config.yaml
n_layer: 15
attn_scale: 0.125
init_std_qkv: 0.0442
init_std_up: 0.0442
lr_mult_down: 2.0
Each number is 128 + 32 x the weight over its row's rms, rounded and kept within 0 to 255. Layers, rows and columns count from 0. Numbers have three digits each. The size before them is the row's rms in percent of the matrix's.

# layer 11 attention query, 128x128, rms 0.0971, rows 17-33,81-97, columns 0-127
088:178147092123109146020133142121082088104098117121138123103073183142143115176116120166112092135211101139125190069119114171111090087056167109084148109186146109129104118153122151117152079046139208109156079132107155106152107108175121133156130181114178176149147106157171123077112145145170128142120150109111157087180132128106108137108086091152117137143116123134128139144167127152147159152114
101:126167099203043100155136138135146089164100126155116172177148164161092127106168157129130144122156086077081065147154155170102157083091180099131132155122113134140157116108102164166146092093127152092102139115127115122126178134065099193214158102096102091112118046104138169099134093112135113110116161152134155097163119087148185151093118144121118203150126141124118142148095145129091130118063
091:096122126078155119102065130171114127131108125075139137093115164141162131160175126161126111140110132152155130125112124136138145131149160122114119126140124117093107098103135135151114091148140086217100076095090123136137135150229051102037155139215101197106090098137059161122088159103132175128112150104129095148115145131135192139163117137111171125105134152160195108083138116153081168080101
083:099128134042167111110128118094119130108125126132107134145140168124116154180070166167110140123111088178150124103088154150136101207118173106136132161092070139130043136115133182105183129098161071161131131164162086091115115086167086097207102146157046162183107103178154128130096105137107151149155113122110133152091154130090131127132095144111078162117147156131173151099152126103102076124189
086:131163088184114136142109096153106112086030130135122073147084059125172142082128094115105107125179093058171066059140118164061081089156122142124158151125145138125105123139156085113110151083097160071147156128165113137109206137115127174086140129156138123141141114111084138111152139137174161160135174153169124153186138144101079131139159101139166088151111150141150159134126075093179159136105
107:124162167126108163113150144158069082107121133095113136101121133102179137160174132115036120095159130121115089115166126100116107173112149106097135135117129122080142069145089147176131138070065096132149161211142155170161156117129141091161110184114126158144102122131075158116140144166184049128097112193160167115104104174188102163121078088127112171082083134112070106101112109151149155134108
098:177153115154072148120111101146096082091121095131180100121172107137131095165152157143096126171110108098098129176175099128127158098144218130137140123179165123108128143134127193134131147179101126109169148116169132181149055176125082138096148095120185052118154082180082116125119167086133080125079138104075133125111168153156094146120132152158149094106126126125105138118134155074201138084062
089:119107151067089088156158109176083180114127115093125104086100176188113098089096140175204115060169136148162124115134154058132126108142138086100125110121168125138204156105061184158125117112083106093097149100141071176132094144082177104101158151110111139151124157123152185104116132125163128096108177106074126102125141121136160135130169108132118199199106130162155106122149114082140131112146
082:133101131185094122088128130129083142148105146125094116175164077121130111169135110083107135144162101146105154161151132121192159092154080137163042127087094108012096090160147178140122161148145137152119163161137148111116133158153112159153126136153069154124179147048102109109144114115206099139148136128175095188129150115107234124093107120126135119115108152113140144090121171126095164132114
094:058192083119110127208161115128133193160119144137142106124114179158115140111090147080169117103139142120149126106137078169122127085168154145135114206103087043140122119180120100100116156147128179127083095098098082135164175083111143158151063103172173111122160126128096110123126079137089149132181115100144150133131138150164059125121108181151151122093140079115111136083159152105130065165147
094:111129069175131103136126139117079161173101070092133116149169123117136161129140128119123149159127071139132151148140173071158164115115199137189063145060095097110151095084130177172170141143156141152135111117099163146109126168145130153123113163124099089134081138141112139104114114083172144139135115066115052108177165183097140193104234094100152142103141186153105100132159130146118125162148
094:117135076207106117134127103144116102128104121145158125164121097083152135090140192134105111109171121133126109129133137228154146166116098124130147109161158126169115133134134140105139151157113162083130182115110138117093181171098122194119078151068072097162104075139145167234179149144110187091170098096113132106129083125144144102092137137136146076125146112139090103124075094173062138162094
086:133085115124104170126146123099108088142113144102147138134133117125200118169056139114106138097147096131180122114107130104150126092203067104158058149114231155079092138115088138135150179198188103080167149129072059113102169174121136087132155129089106092123143076069094130123104166147103143104143128101125112125131104132131070095171101114119128098112104175162124123177125151149084161127125
084:119167123096137139148160173153184165124115114161209151158169062074131108149151090122153066096071189199154102146128048101134098152104113148104097101147177131102089150124135100149130117132121109113059163153118090081109086114104159173125090109120131128140113087131116131149126087137125162149133137181156149111162196102148097122174156126132192101180140131108144134108061163114078170096116
099:134110094158063152106134119109094096122121140127136123131101033138111050133109104144117212150134135176097184148207097145116162202167099086069171121123139142129116123165113155100114175113110167094093177166123158104150097091141106149156114205126124082099139139108101133084106192099138198147147135090124149099128122164089203102120128108124084138144122108111126130126177152132143130119085
111:050135163100109099096152168173131097173133086126084098133137107153056137146139129161142060088087108127145129137117136127155130164159133103155116129184183036146099135087215112117130096100089192135151125118053128186085151159111108121161151135148132114125131167140127104098152116130129106081134151078184135152183164107141148171112129131183135138124169095124109112155136066180115186120115
104:100123071096071121102149169126127103117107185136101146096139075140131174126101127124074100145139140150118136161198135167146198148105167148130166093134155104121127095136108125163115131107145153099119184099119117131100123124131186049138126138123140131130069139165099084126081063123029129123149115124110170103166134074220071139160099138165097115105168179127147096163101117171125191135145
127:133139119141104117039123119110075157116055135110125117109139169132122129169120118172154132111210114196133185038094094165170154102026178107122124136145132100138170116163157106121116149094166154110114098181143156095151155116167106157139120153155160125126128148136184128127106142127179128132145149106107147065111113134096108171110074051117104135123066137125124170160130093136175168148114
127:106132125094055047191146105143157096142128118140097129145214182176111155132162133144167155100164104103130104152138139141070151091119191106104122110131140153142167112133084128176163082084157098100114075162184092144144148154099104143182140106159106165194075061087137150094120135083113097085085102130181115088157170119120157175106149142079129174107126138120131141161100157125142111128110
127:146111126094073134125033127130148090081035097144141176109159123119099175104198105168192129115161120145129110071098111116095159102183172113114169153121179161108114143172147178104142098120122174126108175079085116171140135133133111139064132122184101122152129098119106122159132174123159175153142157129117173138153097089109175149115160147196120117114100172123120117088132119187103140113076
137:155133105168114116068118122087101127099112105104094074140085092163132129158118194154128139157154088149112114079136087180106091123110136075162146196137146102077107159101149197113146199123182092138113124128142118130118114145109141087124169157082078125180060096138139142086103128161124125135128175121169163131099149114113158150107071130072122173090153116102179179085160158128078141151210
132:109124093171123128088097098129174146145048150106126056155158086134157136162125139138110089145133117067174095089100137113065046087166132129136128122128098140160156145067145107147103124092127106130147145084172126144107172107199098124144095166186185130124149154146093137075123116175117146171147158157124090155128110108120109140178152117112134066119154183221170160138133130084120186105121
137:145147121139086173138148133185084121089154087141135164127100147134155164123143118104076069119182148161080094113125127128116099131123117090104108168122104149122154000173126124168175157101079105112115146147166135139143118113115098055141121173101145204137072126135110130116113162142152086120167119186173110091131065175150152172100129071157188191110145142146103111109129107124109162136140
143:140178118124096139154145101163063133124163133111199096107125135115143147187097113161135114184101067086146127169131067150181130120105177110145132136146119134099095082124128158103127147207113172169135110068173072133175081196144075132120132112167151077115143116209094096064136140117146116126086121103100123122114146133142140134110155124119156151085118105121094155139129184080177142050097
137:091152124125081107103155096167126168117092104111138108180088133174167090082116115203172070152143137155183134155101126140183159113163127127043094154113166103128165159083087132113194097149126128139109129161083138132163117150094139104076141188107165127183082149147073152149140094133114193076109149129105089138111093144094158116118124097115093094197153112124106122165130140125153060169162
141:125133158138096112078116129119090090160145161127099124165135130150124080141146095128124147207135134168138129097148153144164179115145101075103058102094106134084090076161149185139063161114148132170097146171149148117155137144161176112093153127122090158147180118067102143106156125103185141160138104111177060202093120072057145138139128123140127078080119139122173159178091178084109156101125
130:117139080133085179135163124134162147150112162185103074151101138130133091074135104087128137077153153135134148127194050168114160119128145129168081135100125063122112133160122096185120127157161165126081170101090097155166153087166093156042139163129186172163106056115078138118105141101111162179144146080115129096101196160133106103133086156194144106118118135128147143112148159160117092137143
146:149102094204128134183111182103134182156108083083125139149127122074122153142133121118094132143132040128153127134142188092153157123104141126170095125109039127082142110103133185201148165152102166136153151132139183120111118132140153162103095177146111114124117094144124105115109115033124161114105115053099108111205145124063164163112179061135145135114141152142130119140127127131108123190130
140:087140097163172095128121118167118082148071112147120085099193158084158163120119195164098093106117152155135100123157149211153113161166137151096163078081169107185103132143154131107124141161108128135085127088145137146105131141110104173109091177155087115158093095182153134199167153104139172088136072080123056078122104118137139082140133144074129106107126099136156091143102127173071100088116
134:097086158133110121181130172129126063134124129087156154122144158106126150128141129110107154170158119112184067097145154137081133101193084111131129171088202097086085131107073107150152193201173142086132129148145101118135150171135174133166130071112120059099139115096099164122093113160150117078126127114165148113131126152161047118193073102132134198116104142123160120172131133090130110178109
137:070144150128150158121128178120166176141117121165196178164103098081083107135221143096117112139062153160187117093146046148129096182101116133162091101160178127109118159158111115146100100135090131098097165183119138095102076140127122171126110187087066122108126099135136104145138134152179146149086086146170098097141170116091144123134138088120193090169149130159110147117081121086102140125141
140:139099081123105146127115168116108133132128150110183139148132053108076078081114156142114192198109125138109171109183154101068131173134122102047172100147099085143118094108145094126114166106162146107104169159122179126150153123081120145187133162121169133107118153176071111079111150145091201127117165129123121123133173182142178106121129150113083149107087071065136124142153149166130119153065
027:126123096117087165101134094073099155118144092057145135143136153114146121115088101077123141148094140143158132060108152115182138082166123119068178100141160108150145131111162170098143158108140113138119063151084144192119155196108071140137122165125123120101144205158070090089115121110123103163134122168127122154117131090173127113163121182139178142087247157125150138129062138134172115121146
030:132152151075103095101081118135103123157165154123102177138073071098084138099094185167128079177108157132163118091123172085078147079141127142100156092074104126151118119142113157199102158129159112170136145117190047132140132083122163130123114137108139137101170096075095143050110150170111156132152101105111146112131202087186099143112114156132076099102113091165105163184159131137152142162144
# layer 11 attention key, 64x128, rms 0.0996, rows 17-33, columns 0-127
114:190115162118104182114138143122073165158059141141078173110127108158090119058110148165121114106198143148187123128061110088091094111130134089079136135136110128144160163135131188069098125104145131076155137090107131073170079108131129156125145137165132151151139161137123145127130102095153144110163178154127119172085169098064115127111087093139106116120089105050190135108197161156171149126114
125:120159165104062124053131066141112103085153178136127170141170125130148116189140120132170147167127173052104107118140143162106148154134115073115135132140131136141198139110076161127153135136121178174134136135062065098172170200081133191181110131071133106106090069117120091132103099130141091109145158156141083105152140107091177113102180169161114148150159138100157114127112124145112095090154
128:111141136140117101133100120113129067087043054119138113112127105168134136149214142159238151139136134171124130103143093083079107177126124148133172175120165131125102171150088163182107156172113084113058141142118125114107112175116099106125146120174118063108126145082123088126146186121124157135179188143133151145118129155091088113115148106174177089143092083137111104124173114106123121127081
129:169184200135106110148127135091109118090096122099186163117113142089128123169127132117060099159121147121138113101125151165138087035123135075137138088120168158154110128106130175092153153091147128094195130161117085123101117123119132106141158114162083150180121081165106127149095079092136176170077152144135152100155136085087156101108141066169133113187033133139166171108105139168116072146120
129:114176067155076098072087137115174144146041127100111156049103146145157154097082147089136114170106104112159089122142074135119088129118121169130119143159112146173091136153093146123173112091125117130087104129165131147098164132178133131176093118205105140156189110101129124078138100117101190173127087155122116153092109166094100189089116147112187144105163144135191137141089172109172146121149
139:111172138135136173108138096142070134122158121173134137133103121135151173135081134152093127187146138166152100083188168178163041143086101179114117148185072133097134099141180164134156134145120096103111169087119111153168050116111150146133138116127080205130146111110108130137166183150146148127131143103139066067136061158081104111123129106165129141118188125078086084088145121163122165102096
129:124141153053078129115125173126107128171128140175175137153144152143088105167149129129126145209149077145153120109121093144157179146177073100174164140090077102117074131143081155088132138163165134101183160135141066165132123175172148163081078108164140097121181123164123102159148186086122110165066147106117118159090128047161120102158098137146116123102086147091107169127125089126133171097110
140:139096164088148067152108119173080087161071097198128138130108139197177129124156130157136146208130161140134124103081161114128143099152103135084117085156156131162124109107201161124142128098073153104094193151109152114165198142080079149107091088115189096148114144139115135104137079139104114175107052150100099131123083105104133100160112114121166195154160088171152143124127124097128144164135
137:074101150085124119187182075108081130171083158160052128156158126088100120153079119127132131130185084178078145194179152120085119050142130099102149065124089136123098101117131124112121149153157154166092133175175143098131100162152137121146102157153075138141168122074119139147170100154081102165157128124152157154148155101088136099080141162131127084116110170164098114120175129081114138153066
129:128141116104089149160121147178147125134118073147157070174168112132095146115107135116173143096072173104188143078102121186132099094151128104132118119088131150112164118131113078140130162139108181112079103176163114159214132109138114106134123157153132173136106178099117120071124141158141174150076100107097141075152229162109133111093096170197157123132129125063130134125166108070173075111125
141:150146189156088101124215107171163125145073137156113095152199182135109189111162146156146066119115129121123103043137150128151158083123053123175147103123109115144115109137134082118121095128147094109096156120083160098096096089165154167147117190113117097172070107169154122139182148113083128113160106087091108117110143163085184163146107099125098130187137138139128129118083154172149117087097
132:109170143127114129117087196103130134169093153128163119129177162118164157159128171082124181068159140170084118161151122154161162185078121167088121134066188145145087083153143178114126138191084174129116091135119108127107086115104077134113102107102143122178110182142096169164157142128118153102100089101165233135117107128159145112117088122092115099093154134100133055062125143121122134098133
132:091148139191127125113174195146075138142151134180097126119162151131119129098120204123047118145174094111133145120113082097109139108177126094131065179146207148111150117146087184163164130154149115159148110067163109170106147114130113074166122141154112076158095088121122085085101141132114098127178088173132100092149103136176063112158127088178135143092130116186092107159120129089141091114136
130:070120130097171140054158184140089202108141152126165142185131136098090140155061113100152095151125148140160161079140115130144095144125097077180129114116172100116138140161157124114112092096067132123088125122169157096109109139041084176127109147117069119208126122084138143159104127168102128111133157167119132172131141158175169172114094086126154105171073129146087091146151104123072150108163
136:124107127176089099093157169156137148111143091091110100122106141127142144104108130077118211154132115156025172160111120101111122144123111106128173078108144160149147093127154073095176122047099138110151187145119077151110079195111120095143136197148059159110081184195152084119099170130144098135156085155143090115151132129150143121166174113147123125146101102116162145096126150122180146122086
040:132112087136113107129131145168110119114151060135141087122087126079127182140184108138118150130140172121124135126193116168090128097076080077136134094119091169169111117127111044157108077170108102154116177182123142080133160162064127128152162136154140120138147110115157214164191102138135090105144107060153108123133116142090125170155071099122072071129091089064105173129134123155123105149092
040:117074101144193131128124087124129126121126121121150103087165141168188183092129149113115101086079080089134154153143135095128101105110117150111101165173153122109162139187168191089115129115110120040146140175074158159140124131101125149179108105226116109115085115168141091148085174120132041098142140145119106151129135122079079103139096084179166115146137098107157071121129159129095171135084